{
  "head_dim": 128,
  "beta1": 0.93,
  "seq_len": 512
}
Each number is 500 + 40 x the weight over its row's rms, rounded and kept within 0 to 999. Layers, rows and columns count from 0. Numbers have three digits each. The size before them is the row's rms in percent of the matrix's.

# o: layer 2 attention output (transposed), 256x256, rms 0.147, rows 116-127,243-255, columns 0-127
# v: layer 2 attention value, 128x256, rms 0.101, rows 116-127, columns 0-127
# gate: layer 2 MLP gate, 704x256, rms 0.131, rows 0-22, columns 0-127
# up: layer 2 MLP up, 704x256, rms 0.131, rows 0-22, columns 0-127
# down: layer 2 MLP down (transposed), 704x256, rms 0.111, rows 0-21, columns 0-127
o243 096:578470563503444459496499454527541536542531534456441559498416502524491525496513455539517513422482520554531454481481579505531488529460486578518529445420465488519488473463449472431582463549506514480486483504470545486464498495487547519487557482473452466463552436514526455497495530476515561570451518505508485496542468497522499408412444448533537441579523481468487515495532462518573544489522
v116 097:488503473489571481543468522521517465495451476533564497494489556503509593537578439460431577498517467470446418481470481442539544481460545489496512483557513468495499537588492475490574454573472575519554491495506491474453444581461473426522542497447470476528488453532546458495486511593465548499501483532534500452424451470546529516547509566465480535531483603509492482528486481464570509477453
o116 096:417405463573475453452553534476463501493460513465546553548586482525485439450540507490544454485472539471544534448552528430429533489500462539541482518476514467514507562465504556498468522554558462504523492536491510457499581410564552585508521558471471470524515562538584515481528435444498558534513540450521489483491472488452451541495552495504544507526492498449561501477491535459480454514517
o244 102:566584483464557520565496512497465471502478491469485532532456530519477510604499489457481435548486540554473582521524483526486515514401476488535498532460433561495469467440480502555564501522478583439503442392507479481502475507483450522492481467433501446487445528430459484511500610556522498457502469458468505520522540492513501444471548559536518521481505450485529529516511468499489544515476
v117 104:489505482515489404572545477507590519561582453551486550499486462546546514535504452544509531495481544476519459526452524496537552448516498500495482453532511516499523498509560535397508567508480457439457531532526540494421508446524519460477444513527528488437543527466511500434530471446545538488516484512497419583497476476437497487540505563508413501496514544503471488503522545533570486514430
o117 099:496489467488563559498501581448449495518542492483529495531507477547487443486415560552457445466538479542539479376493490509471490534478487492553543574512538519526514539520422438595381513500457480492491511471461514521548519469487545505488530462505531475550450477516524495554507505507564479467473497549570472515472482589544497510400509489443533476444559491567511488481384489512435462534461
o245 107:408502520530492482485510461529516531477442507462486496415467514447476522484573476513519484558507526476488565514464530511539553489512521571474525537563506525423450478487476507451596415616541498552472542480509468499541520502537512461468449541560488465474576501514463539567480541446462497495493469546464475441452525431448536495505524583499486506546422484424548466540601459480505486482519
v118 098:477454524470513418428451445494545505464541581509528556479496438395512584487558521465435510451473537530560576474434458501596452458511492428496499463496504540632498521470504478587455485488513531553580614491537449479467531517505534403456512516492438526551516519524458464491510509462482526516536513562614496504476427443503483533489463485577456508586498515530422535500438496500544502527494
o118 102:492489500471490476503527541555484535438469562484474521490450502497432550520431445606501462514503481554463521561511474517574469492449484495411460534522454515494542493518566603511462514508417498481545506450399488524434513566527536535582522499466409499455463522521455578513516480512491502543498592475533439514565480503526491512471561548476520540491509453525477440493510499525420491511522
o246 099:512556480469526533507529448455530502490525480580619518578481541528573465482537508438474533488536572531566509556483506497434512488514471498546550440564470507573443505415417504531475526504590444583451524431503542473503450510454504442446515563537513536515507488527512474458553543495505572500527547485463492414519548491465552523492534554455501497488429543512507479446509498491507603564521
v119 095:481496592496455516514590561516509484503464487525465416445507399474551502444415426493490511432512449504461584470516509499499474558470524435526496450509501488545527520500523508498535446470473484457459534513493502501522512481445493487447524506505490468416512514479550458432535501438519472552531492453471481504529546436544510486446515552570522497552520498536506488503460509477420498529491
o119 090:418494506501542492580552618473544489507543519490567467502459476435447529549489530458454548543480478506519542461429515484510547493482491503439493523492498484457522484523502526432465516421466443511499466472416533528474476498469389404591552490610545436515486524474455512482476438547523473499431557478472488509450511507514546506495478457475557428517446542579471517553459475478525482470498
o247 100:562506467544499472469524532484481558449561522459466434527448504531539460446507463579530512558513598504478535510562499484570512560507538553509475469579462490551447476545501456517530503501484506447484542542515504450460562541475526532571426449462457546466487451530477429515508536487510473485511585444511497504523472587488485575519541534436445536509495533455550497441500527477469462554503
v120 110:525479490451492515456537566491473486520560399444491519395501533511471506546504572517483479487470465488499453474532513442528563467486534479530494519446486510476485545494432505585401469505485450471481472465511551552598546505493512486460498492496479446486513514532478519502476479566474549420454471486510476511496523472494500521543463539546474509538502456526509508597481526507543472482537
o120 106:478497401479578512542505505453506506524561536523497475576416497528536517514409501473487473478467453473450450482426500515497473580554549487468513521538493398545524497476591527519509479541571513499473523500444470521471571506465557501429521483572430515560446483445568492522429540453512460520452454457475491425432464533500539562525531471575547527518483452524475448414611428518540513535452
o248 099:568485590518471477525467484498459531453459550569476510498517499511495499466466529485502468544523491491484489460452473510521497360479546504494540488533538528468440501488501479520479504500479489430618503612445507538578470530528478451573508526509511533476456512490484565495499545521438471517491452461493500551561441459438549493463490526421411441472458470528502515510463473489551412472595
v121 104:577455498538467495556563561494518430511509518443507512511459527504539461518505479457418543463493460516567510467522539527524426461483476543515528513564507490521555412474472507425569475460536581496454427536510604487568448530513472489411560540439498544539513506484456491523490460485525474468464520478469474490496516528425466466502525534521499463535421487495478509331492524534520508556557
o121 095:529501473498497545473525421519548536486409459550519460487470529533523509518485559515482549434497571473538465520539499513463526503448446509485468498499498492438507442453535466448591527546479512462517552477519560511461548491524484460509484542513465546469518482537404523381519481479492487539568477518555523509492532555543420498510507534485566514507485468517450569419507460503541527511505
o249 105:507437472471593506491511536537488553482509542517416487454470417466497459435524511571514449517469492558525449515513479539459552512507516522462498529517463535489476495450439489590493489550451441445423481542481514480438465549378447445545430445472602493447529492493532532525456530447435481426542480457523601468492537490494489434530463513558489567481513540521507494538447561504511447480488
v122 092:448527528513500516514411515546484538456499507544520568472530452494498489454542574458488514501460511506425523568521503553516499536475469473508469499474627491493489504535491480502505604504537468588513464508503466536412531503480499500504538537505532521549516466406511408473476499499538486468515520518457527526597502539524506490523516479468507483584471529501518461492549531504501527593457
o122 094:549546519499538520513430492461451550472529504487525487489405530511524542543586479479517518530563474502512555511475529470471496434477561531538436459532485551520493512478425513508506560416446502462523518540488468493498464482570525532533427480521374436454458450512486555504575514489469491497546495556519433528518493497511510438470457552491456533525485493482495422555426539528524500428523
o250 096:499432523547480431535453597511559449512502501473516507484544496478504521543515513539526525461489504548444526457501463474545472529487533485540529518480491466520546556465484475474526518520508564513446494431535494515498496483442473447484482542461554451438552496500557473563443557474523462546501608520542573489483591420504480498474516459461545448531435404498510483497584446496430492484449
v123 102:442496526465532431511521401491542483411480437537525528479491511514561508500536495493470473524474554540491507594529554489464487465489466466478524501478495436512515449498479489556475550479468410501486573467523433454576446512427432458465528478500466482407529479563481483558489435473496536480540519541577472474464471460497475509418550510427521506471540483495493520505455494500527536485549
o123 099:481581505501573478496535458508476500591491496512499525506590581486456553527552457508503481496497491509472473514481451515490461474503484538438533524526457520535522498490420565493572509462460499460543442494494561504583468449519514530514510520408514495470525534519503531476395503485477490526529535510484571529505509492472525488437493559532501434578534519550479455515498513530490479480506
o251 105:486490493534408505465509506488513499436494456492562456480465527572520437492417565543545472453525530535586526462549500463502526515446471498488423438534529504470525495548471459561485413527555514562495495474465454439470562533530528403517492541477515445517482540512509507497472532568477510526526524519450464546489472539502479531519515492517476519452565461495537470553447517580453527498458
v124 099:408576479505488538489505521500454435518520536500498604494486480506509493462541473468468503458459502555476535462453533563468453524528509584511488458522494557477480590509423452492532551495534514495486505479466525531450557519507471481530516550494535488453549501451482495546563474456525439507553482430505494496452498486520501517508457550522504550474549542483501559526471495441544430456552
o124 101:546495458495534465396466496464497490532574495478468502407521553535549513509503510484495527465421553494502508446522472470478588563502536441473435471543494526497525536485457543442439480529490519523452515520443537478524462482510559477477435448537408488400494553425491473543461518519502543532489496515498531399563515490488484607592492506452493462494515508495472531490504482525477492518550
o252 100:424511493555449456499511433542451564567470530433497488490467499495495430587428449485505527549485549393459494481513455506581485472490470479558555535501428456516501477567515488541596483545499538475500496536525494562428518538544500503477495439528478403488539573550516508438489463533507518533487557509455425536464446478513476391518470542471494522492482461426548503497469567541520521470497
v125 092:557528547554531515556550401561443517479503471501487480411531541478462497488556381404508517468536530523457566518508488418562499527473517498497478485494491488475498522450443485418489502565523472461503461520442537495479530482491502525461457515519501483507462455541499460494503444523487510496611481525505494419497484494446510498472467481571453514474488566516496503514490520444485574508544
o125 099:529544476486502481515468566519504482487436550436520514595446506547475498579515446484422515510514480535472478471493527517564536552451467551519449521507522521425572531503517517556483557543442446509561431497601463525573481467453491552484522493431526508488471506499517423513528391508524535553441545499479518498486478530508504541470445511514505494564448455492524480529516478523507500489563
o253 093:521563512557481414470522517452450602496573466589466464432437462538556494484497510470509517512434563450484569505451462468424522470473489432436514470504507505515427447540470548488578546501530531474457422507507494481526540543504502452459519496560497507513541521507504541458410537456452419519553440465535525561532568552513455503447607488499524537471513481466545514480468508548490427535497
v126 101:492469468506525489568481518461580563495514547447536521471508498475431484452522558542553543523470549442525522496564458521511606500453528526438471536542448485470490489529527524510474446506541534508548533507483548430486530562535543545434490479503509499518419498490548496435496589502477401472489545527505471391509511518449503508427480583503467499419532515542492468553463470446484462490496
o126 096:529516467512472537483475456516544432448484486517439479591476530528489464495519481526489448469487425461470497467458545514460481491496530504550433502621408528459445429471459515439475442523476510516524460444441490539496417448426433539430413532462468477546515397477496510574464525515469449535469604536523460531526512508543518527540500516482545452476523512475564537485496471504570580454482
o254 107:467558478502508511466528501519451504478493514520540512489516495472489534493517463461483591553507528594540511462520450480496480502384511455481571491534557481537465511517578574480499482512508507457549473514516460494538515506542544483508534430424511506585435536582499512510502462521457543449528508454405565488518491422414504473512454538524561431580423435496449527446504545498501522478521
v127 100:469453530531481463472516508516547552544492453529502498543488572500533544503559515538488518490484523452566507521495527557527527533480495562540493539433505476504440450543453525456496503594474481540486423559550485542531448483516475551502491521410493459498539519491583489473509458471496503482551528453497493517545439499488544538436558476507487497553394431570540438561496494494495535563526
o127 099:524490561469544528487526570502455443550453540493430476481463558515435455491526447477489546469479482530404531455547477589474473439510521531498512462493527487534585432534590523452452559517520495543499533486430537510518478539448503471467543471453482442458493507469453490487519456504460544525538490469528463471474513468516478405465386530474643508461517560468466506518518481473505513519485
o255 099:430421482443438592584476541445545554449541477507513478537447390478493500463441537469504499480544499534493429437483561411468483507472469448479536513486437577497444466510477435534488484526494446454518547456517491475565521513465403535518462511523479456538550507488525448446486562527500478538463478499497485481515457482476509583487575492441422514493530490512538530517525539451525486441462
gate0 097:500540481460536529608464425529494565494431489561479491547480555484452524547491441481436485533466484562509425543529474545488496536533449521452503528469479493557494455487513581458477501494479545516559547551493570482495487503421560528465523512502468503514547452534510506473514482486557474494441535500463511506520522446503510478528515442514623497451548397515516469419511475515520566503518
up0 098:499481501508485545492516477532439412520494547477525436446501494478487502513550494520514453411493430491501530564516501518542510524436530477527452521544531432474502392577454561479501529544458460527463552502509511490492483486525515495493543440508613459582409503373501403474500550501539459500550503490505434507504491446458522485530524472478431504575413583513523530530543521526520507462533
down0 098:505449469523514528558477487464455509549507517425483473503494545475605558513461497483520541494447536606462523455417421497469536476547448515539487434497498499500535480494495516487502455600536517490561490512535536518492541495459487485528531515550480462574466503501496391533523544482480543535484525503399486545556443521574523507586513501465514533505547526506504423576502553461549476457566
gate1 098:509489531486556544485518496501513418485561517523447514507473434581558491537555503503482510552553478500458527462524475495539535462527491456511547485497438484454528517601503601533545486532583430538472515540517450504504431489530396459470490505563520503479575518470475450491488447505520484410440508518478508564464462476632533490516517512549534499512539535491440545517470553538483481553466
up1 101:510513551546428505451468466499529510522472496562522481495468520462464532459524516442439567521461538501542503439439490497519536493480502546533435470519487616508505564495437449478516470470480469489517484508509458462524487465567455536462547573490446479580508454567495564470478430499531478499519540463518479489473373444479500532568560506511517496490441548473551463449524551503382529516490
down1 098:526618545481456486490428540546564502544520501537468516498507488487446511544501474475393459472499542547451521525508516472544442494510505424500544500515558470483503491476496519522404537509394507485411446496497484524528540494473516510520503438551479482538525459519493554536439482530489476501569608544566530521493536474457536460489585499485542583554469539451472495463490485498494520493458
gate2 102:474471575562506464459440525453499510512489512521541451476523512540512465559526552484497523511412609546506501499499487477478509497538496542496516492485446551519461468490498467550572469492478500576527438542428488476487555522475497495476533493469535391486532468541498460564455497612570517507483545488524493594495498486563494492433451470463498462450501425534532551505594498510434528495559
up2 100:475521518527526502559464483480480507448480535507479484504514413544444476571539571559540464460491548488544518527439527475536405428487531534460601515454502515548494478487515434481443455476423488560520479518519495513488522566406561496472453503426558460537494522524577525505432492482490482502415499527555405496497473458606505470428423533507478424420523495515527455472503502511482525529528
down2 092:541459526515524415479468443497599505540459450529554465454548534540555526502565482488536427467507480554539448441535463509496498434463546535532537531491504408436457467433443550513512598496451550501491486549494505534501485510534460576520450526495485473498396546528470454543507503462444539522546516557525503532484505552533471526513515585471531521501525481520563488483460490509478463476491
gate3 103:490507435527532484501518460524494476465530574542510519519560515525515538532485552519514521487496504527481537586461509518579495589480500490508514525490492511523430467509496490488450637534508438510383473531522495496517494566566517577442550453525504451484518519485488525499416444417494521453483527477454571491536497513493530480472497498529528452562531488492498474489555540493454490508573
up3 098:539460491448492497528508483462493478472546450487514444490540419549547482529568464460537523475546554463545509456535532482539414557517508503509483541514554539405552513573457465521527497483605538439450499470465548538446483418474470520504442517482538489427560491514512542485464490508474450495537431504534537487585503495517486525520477474446505530516541440529519439507568506517530510529484
down3 102:486588515497434499491500588495570475548410463472411369511495534469551530531486461515504460520511493462463480449525458564452472443472528478454503511443525515433517433480537566505483465530493559565472457514554549464426485457474504475496449500440495490468491482539486574497513528527491545490513455526482520525528501528477520465496507452461520568521511382433512522518445535492533556464450
gate4 105:519464537471493442418481491486586560515529526541601401539459439547539467536439470524567475530467559487491509458504521499520504497449534504492465498490456446573554544468519470452507493469469493505494484547447439486489519490536531548459439504491523546485473418451447566512516565539537523421536445598594464492462473496509508542540459509457466472604507488545536581431529487474560539567495
up4 101:507418580491537529485466516549454501494543513483441513561470536474545520478483524506523513543543468428541518532465468487471512468499542528441558455405505571452511491388461417483494466569534516540493496490497532505484459526532492460515457430474495519531503446513442476474561479499535502533510521566492495484502461501470483494501500545493437479468441477532504459542539516588483503470445
down4 102:518466552479437641510491549568441497502477571462466537526444512461486424514520515512516466444540487550492453489540503534520509495529425487509501467426487545431503474431562470498500502534520446485546408455498507526583559409468469495563430481477543503552471476497507500452510511549533504585473529547494508562505510528504517475511521433519532497473517516527516536499513482522459530527592
gate5 103:492467501500458504502541524555480452536535530414417488432524545492499551475441503487512500536527522541510532470506524480535438485473429484456532620512522541570546490542517518518533518494451477534456521452420501495557573502493473476508473504533512554542513533486498520467471557584480496486458490483571475413531429536506500538494439535494549523477425505509452477517436535424485492545584
up5 102:503542411517476446503463480491462489492583559488520483532506405522500603502466531472568486499518517519512538519497562517578554478540440475527456525456502596530454540512534543517480402533474504427474436486523443520543495529455446526557516478521517452470573524533502523518481472486415508540423530507570486512497502517560540534450486475477563521503525413485501532541510492471525451406534
down5 104:513523491436497465520543560502462533551504465461534471562492424463554532492404573514454521516497472457480508524542542466484520557536480440520483468497534469464522480544528472539469411461487575467477497464548506436533456505542448486499600539466471438428540451571466485517530535484456415473494528459492490501467463541475494438461486489450515501507553507535533490528605503488515572443462
gate6 093:480467554500566493489507545528523505451402514559494401551434511491519439522490515514465523494439484541491521557463504483485468469548445522476477462467523508448509569532545503529528552540528467465502574500508569489601560469514466494446441422530523545517473491468478531525507498546462486487473536461492522482448531525492447491618473428507541476485438558501496583444463504513477543514516
up6 092:452515485521470484510360520441561476548523473516542440483543551499500486415429451533475450486483526516479446506501476485500518516498526478523466456441533401518535496555441490486481469576493445471554478504505577566487500535491457474558558523460546486439471486539476565451550544509511477571482499481482421521514428519472449531505508554518504500455465563499428513551469545509470497505473
down6 096:468515540496544484543480516490577526464461455459454482470527483477517473474488551508507437480450487539481564590510461536546528497517465532555481498509521470509589459471595346507507611490523494521483416453500520507566523434491480447475499534504467520561548490541413477518504573505471522506463562528532553557539509545530507532458521484453501527440531434506533530526479507514508525543448
gate7 103:497562511481533477485574531458522485469455496436464466478604491489533525449407504514410462569571471507491542568493441549526492491544466450544540500488516474522555518479526485487508566505557499516518499478504475475525585423452500524525492600426557482464489480471506450603468481478533493470425450518510546497430459503481519507512485428487497476523472444475434518500545521502464504519521
up7 103:551501433478483511437484495523448531543494527436509455506502540465524493508456444456509447487496564540523486535505506517447551435543494542478512574558477566439489512528405556523447540490503540558476576517531545580443534497474538493454527502482541609478495463508542518488481480470543511458478551507553497490526492556480490470550534576545543497459463497501550465520485417519560508516557
down7 101:536446514573472489527510562531483525521497523483465460457546472517560570547493499530560522504542463475465463403559481516496575494494517553514552544496547454502516527476475525596485548455561570550484478510481459560441504466511501486453523452472485527501466437504484480621538466550550514464521471476448523422460556525570452491587495590501574465491504523597488409394534495489522498490536
gate8 099:488506478512512529544523570531525592479556484489410425487482537520543511497497455614517403495523550537537491445509512522453485549508554482479497531483520470516371491579486512560519516492498504531510523512405561524490459495509474439564418551468535504459486474512507521450516523508550447535510544520464440475485448543500444437535493456552500513549456553478533537507450538487515490458506
up8 095:541553486473465525478514530536496459472554425542531471497485511488514472517456462425572545498467527529473479510497516447510541545521514495514506499597500555538579590526537552565562514547427464546509470511466550451549481478534517490449498431549518507534569469485495518568512467494474492496559484507485548444549479518478502474511579471559465569477501456537478501503468506498527514491515
down8 102:569494487514490522503511474513531486513485458503614506512436518485505524511521544431466420483511479491585531520557548526537492443528501559528526537520604601504463453502514435558567517507530520479549543483492564518464592571529536568514542497509555440560506511532449520502489551547477544555492476499563485437477498416481568466557501452543482473518448474499406467513524485489506423466475
gate9 102:594512460495441485460491490525472469485528511449565476489572466518428468536487434528527477466540508479484479558470495520498474524480520514465462488483482543451531467446491369453462488554534538511475498485417491494520515545541494421529514434544462496519502459540502525584495540487440440516513509453464506529480466472500526524467550534502526467566528428505452511449516417544469478568482
up9 099:472468512519484533476498460507464428456442553487431519519457497459435538520482494538498514481542465536519537537508499489473494495514524543477472479531486470410542588490429478500529503490495504456551541548462445419448494482557445406492537502545534520437546534490463580456504496532509480513498483542421603460523481574465456450533490510517460489527531521489556552467438553489507596467538
down9 102:469577459538496506475502453407439454502541522471549440559523535526547481521425538507460441500475484563507460502456489477501569496467567472538437515430520510482498582526569557506494440490486508559458450558480452525485507477539531536568512488541519496466488520483451533476508536470497412435540462491463448488464523518477542533457516453515482464540508433452457548435519548547503437487486
gate10 101:542495511518415551469489419527465389498526471497515494475439479537467442570580452569533465527496475424458558580533529493491579524503451494506493585507492475488441601502487579464551504441505537491444470438465544466465502507451562522514490605448581511487492553488523446533495482482518477459535491544547457467462532533516558501535531567456482532495449582548495469525459551542512481498534
up10 100:525491485465497468444508433503504489491531531474525481447500524486457564579462479478529543451506512569479576545526490514450471548468513540543527561532436435476435500523491523491520501546544448475425572524571526520487503485457497497479526589499487554512481515473513487500412570474476520473512483570526427522437410442484508508475491461461529551541503531575472529478504516477465471476445
down10 099:532448499506489522494475489463495468524518427521432475391542550468450426479489507548525482425539453430498524486482522552537507472596518503499503466517491510539477527542500525458502517517471500466525467546499529495527537545491380500449502475540480584465475433470519449491526455445541516510444482447582511518543487527470526499504500502493483574476475489523529533483440522420522514474571
gate11 106:492552524459461497528533512521490443529447483467492539522543473490525507394431478532536493497496531545475532462507417516453381511556556511553480412430523442558554591531484484514546523463521490549442526545484497493463572481467509539509478464534510432452498473557591461513502487558590596484501536462555465486465527443527504522480541454473547545557521425486432468508578468474455565500531
up11 099:478506508445444456490478519504468506446476486483455534525433566555580465457487472504492528530491480478560477551435549517482532556512506517570546475472502556547442428531484498433482571449478526533488521523541551489463488541502559486569510512506568480518542483542480504555469513533489417425505543484524505534443525567519466568492516511527623549475480453568520442581488521480513519583480
down11 098:492484576535491552535418501550502473573539529446506485436503443391473512485488498537503493477533501564545556417492453513510515451526497535533481487561594510484543466519561519440481431537515440471538507475527462486487489493503450453451530516504521449479545526486420355558537457448466542525472576470438531502466472519501468456493545401518489493468519524492502496500440480487532422461515
gate12 098:503475470533504515465434443562554534520437394491453508453455439555501559495559546465538520517495592452484463515455567541468538468525497475499487533487567536442514476499549553491554504464439486547488459467530521490490585479520562499474473519476489508500479526458440489461492554507488576499466536473464560543527440472462446483549442501444523495469538480505466454515471582510543504500533
up12 097:474568453456503500455462606495489448516522475516561473454545496492497474519551423469484514558421427482482544502535463531495456577504470505490521461534552433476517503463508522513439556541454491484465525465499529536467419564541423492467441450448473526514513487467535471540450466504556502490519481504462489484596546523492555484490589540571547491525422540444508423576509481523500499490467
down12 091:504503535507555527587549523457499548501510486503494550486402529489525493466527444515423417419543496581567479499544543523492558491542457524476543471484458497554503552518460502543446499418513515477496482461501477490547552484544464503467479511534511526451512494580546499468469506478457416508500512472527537487580486490500519503540506502453548458565546484572496510499505527509486487442587
gate13 106:502483499490528558565524531462487503471538544559521560546459445480418463536419489453494493451524466458497525562473537537508496514510508513450528513538494459479454507448432516467484576502531502561547568444444565505544506529473472421486482516502460523533486516547478547457481481523460565544479442498551429527488490448475482506456518469500538447513523449452445545489564501487536506485533
up13 098:445513518512491494414506454518451458491491423464486452527501479557474564514493529523520448553513510539509478467460496459485471541448534526531480561482484486540522528577542491535511461466492546460596430533571502473400534475505490542571412565502482463494544460381477502500531524509501493458515538549460557497510492500475510475510573511483483487485470498522489477498452507511480388474501
down13 094:582518478479487522493398434518464470529580548523545540449396535494475472532460545493508519503425482516458465475512453561533540493487475465468464452544456583519430563562560477553549524530496494486442427447495424508498504494550547496495473409528470528502510505452481440583459488450457485518501517551532479444566449539440555520451461515487396507474461468501505541471548491499506513432471
gate14 101:556459469490483535557546565496527501487494507433546504402514534528400501526441476529455508408455565547484457610478513429546472490462460484516501493518468453527453495488548464487483472478502506433476555475509535510533529467535586422530477551542528542483440519469510535491463510510502499480438516471513533540460552496471561497500593502527515576422528476497500568473513501476553464478451
up14 102:555492512523514507458539555437552500499469517493454581486529506481574457483468526481528524460447520485558440498555476504467446521501521481501491550490432488500475425465517515454431522481511472457568537587584560461489509437472469523554404552502432496499639440493527495489486566548516509477494533481481525479517539624471506507484562489444440504460452467486448509479514521511590505469591
down14 105:489478520537462502457499539449539544483496478500460548476545473471475494456449505528485512470513479520490437504463551566488512478437575505540584528486520467530481511522446505489433486541447445496510558530513509541517536470502512548526562585540546464499501511493429504590466588488513563489469619527424563443498504518519456544492492506504530550507438498459533562427457477546505556533522
gate15 104:519464538480459450431463421478569577559524502428473511531547481454505583509530529535512507515475514564555512439455467528491508530474529532511495452575487448489522524455493493554508485562491480442493471503431500485517478420429508467467548461540503478633527558519508473496530595518523530433484566513510423489501494534453491479503563520488514491499527493434548485525535565487546470489523
up15 104:500511453510480515473549497452545554522489531514547497511560482435480556505481460514473439506534551482431423452500481546547490469561424458481590571502529452532439546451511484447525502526500459512423508485498461462501438552508541460469483525525488532529578500628535498529468464492482523505453478527479441505500502492520499470531408481506532490549416541531472379512535548494514479492459
down15 100:486487529468481452563536444496486508492508501549419465513472481474508522505521494502499510537489482553509572479523446523446467468472519462473467441462518492541549570461470474475442536461426590497464525483510443432494508433489526510472439513430476418536507525432444475511499578505470517536476499511496568469527526522487470570513535579521474539505554478593463505493557536517461456462503
gate16 100:479535484470541488543479437438479457480476540542444570471480465532464529548525503456482530491458528493483480510481508487518577471389585459497465490508485605506554516517487511593474431478478512526456561544532555512493518540544552465499496544472464462475551458507497462504509477480531514479519466488500511533551523488489479420462532469527475541482533515493486553558559496489484480512504
up16 100:473393498566508517465494500467509477562478446523447502520484465549459444425512521534470530544471447494433467544516532545513534537464446471492545476456534450519573563424587510553443448466535448497483458441547510547470537488549480479435482491508511456438565549514534518418528533488512568441486575431489537489496466484507482530545463514489548463513456462526449488457521473549415483507470
down16 100:499463413463569479536484474448439538530480498522511515493457539522534447472486419523481400539466520519503567454517534464512519470450571519493484472560518530508455570464435463565517489474453538482479501429502466472473461533465540441523455546477452531507550470507507587503521494511508561469479496442512389540541512470495462584428479505511506527469487428472419526495538451524439465510431
gate17 099:479473511539507515515430535455529588514517505539525561478470510535524428492515539495526530485535497556523502509439532465566438511523508407537505416505486456550546493458531498473585460492560440472510476553421483534545615465531519541522603528480507501585532464518473574583482505568519403463506496532496531524581472488562442534494558538536524456589511481522410476500479478524443525480469
up17 099:481459484551562442552603411473472502454488501514476415409509522481475502461503467492466517435506446498436539558534526523488538514441516509524445526555528513457470493513506419470518464540525450542494483516524497458548480473490495454483514500571481429492475572515520494456534467479453427520467558452496565507443508551560510551489549496388492504447515500509500529451514498539551588503474
down17 105:524493493483507459465475489524533559479555515533541455497595494492477480509595513548460521511518448462462528498502510459553447516471534485523561471453523487465524555485490450562513436478566506467396537458507462485493527425439521535518514562489489459504470507499575438504505545536538546532516526552453518500514412486482469474580487480511495445500477446471514477491543488581525534615547
gate18 098:555509539454472469450487491524457540466546475542479551513427498477464479529504568477458561482483544519445532558446468484490498533502488552414504550539462445450531487501518576515522541485511564503528475452533544560575458591404497472458511561465464486495532507555535488493551421515430441504531533501498564460511529501496460556566443521457578548540408521447453483524492466435525535487486
up18 100:510528497537471451627531504499513495526499503448502452529495488470491521455449465449447467512488489537464506510474556425493463463442437503481499430504473444523522423478567497545466479505476525508488477475566492413504541470510507489491487463566464460496538439407485484466496498539509459583511450499481479496577522551489539442509447542546504490450551573544543543556574559560474417492506
down18 103:586530493513484443468471492529465553541503435461581421469447532491525601484477548522565454500508483512526525556500514537481539447536549498476572452533560500508507531452492553460520499509510449548517552475460544474509453499543509508458447617466479483543506521490480503504520519513498512519513468562556490509542560493497523465446473506505521550524532472493510448549518532424473500453470
gate19 099:483492464500589515563456548514511486487471524533545573546506538546499537451456498514494496478494529498535544547471536570441539496554488495498456454457590540454457537508472479534478436482514513491476406505473505485493537505558488463504516496498544552500464424462530585471471508596517557487435434551504557504596460463488541469511536515559500511479534563490496519485526548523543408507465
up19 099:444453490496485454409492533519491557509506539447475533550577527493512554499493524522406541467532532507527547422509473546552534549513503504492502536469563510514521482470559455534476452464483526486567495504481543554546531464530413528451510463510513513566567494438528522534494563504458559530477507503457555566536556558481524524515537444507495490478530533468535513440507494516593565433546
down19 091:422521511510557478519552563508473468573552469444513485450483474523466476470560564510515482559494477554464432490451490544520469519539483538452525534458514496498477519455450605453535502504459504501513487508522504482553465454489498547507487544432457482571475517533471555468540464514424457485483400535484487521496504519489488502526569468443502489498525600491447551480487538509420538556491
gate20 100:554495433448519478452510531539507490490526491459536456445455568411490551493497469491507497562600572472464484424564511502472551478552502508459448479530409482461469449497571469500527546496535517501521579485467484470546491464443441521480460482503497503495552532473495432477512473482490452525557490443489567577517520459435522480463497490407512433573490524527511491529546471504514487494510
up20 103:439534564478501529539481524496559496499507502510557445541474521496522481451557488532494513490445487575525519433554463507457512524530459515497491518511415459537469554482441534513439545469506505441546498502456523520466520535522566465470518523475509438637541567552495495474535466471441511485534469522525535420464474570480473576534475459522577488494452520479472519534448461422520497484500
down20 107:471546523454530491453476531522499461474476451471551486430451520532536583508452508523556473475539483437549561499489486425509502448533495464498592436521518455465443566514497433413522514524509496440424491514524487434528493472511501432491529503443464464465540547497463486590604481470575483426453496446545455472502513457507497458468455492542475475540481509547481564479421473470428497472458
gate21 098:516555522527523433469504487554430494598519471482375444520466444505525513490460493477477554496509610536454476471529490526531501578517488492453436481486438471479576505502584527509507513448540487494510418528523478465488474480538500513413511467479486566505534504496471494487494501525467562449503496509489462434487563497507461477494489535496527466516497546485528466570474502530460529483467
up21 098:522425456502510535497555449431579502582534507487443496549460478520493489477451484562539521501516546446533472463501474496464564484508498499491453499462476485486545488484496473479559528474473448496459499523540481527501570512462539457433566469468461486488544453502451470495476545486465500505424473485571478413519514571466552487524502523450395477426521591613464483459546501546448486589524
down21 098:489472433516486498477517601537501508433530549463466475548486534554469531530500534440566459491491530459555451522544470488537522520510483555499487519421387438504492462569468427525552517471484494576492555504502512495419449539477493490474478533510498471560449461517492503570494455448493481576526517565519539497515549529562434466533432476433480531488439592515549597554553468544503481503503
gate22 100:557464509492518528492486554536522412572521499528462477481503519493493458485513529497560540486518551545552519473460514541522491493422496455511490505530423489515408513510463485476557495501459536493463562409456463495621493497510483439530522546499510522578468488461508532614520569503456469536507452544510545473508493466486477494498526488502474507508441501488585533502511464395427477561484
up22 093:495512584454537467438474511502527552444563483489530459559525526427481553512492518523551585558586538537510478428492486502438448538486479511424554465572455552564475501470494516538499525489448500556507484458490455509510435526516541478510541538509506453529465429437482484583555581464476523546469508467505532433464593452513565563497533504485548517520456501494543535573455440563514503540549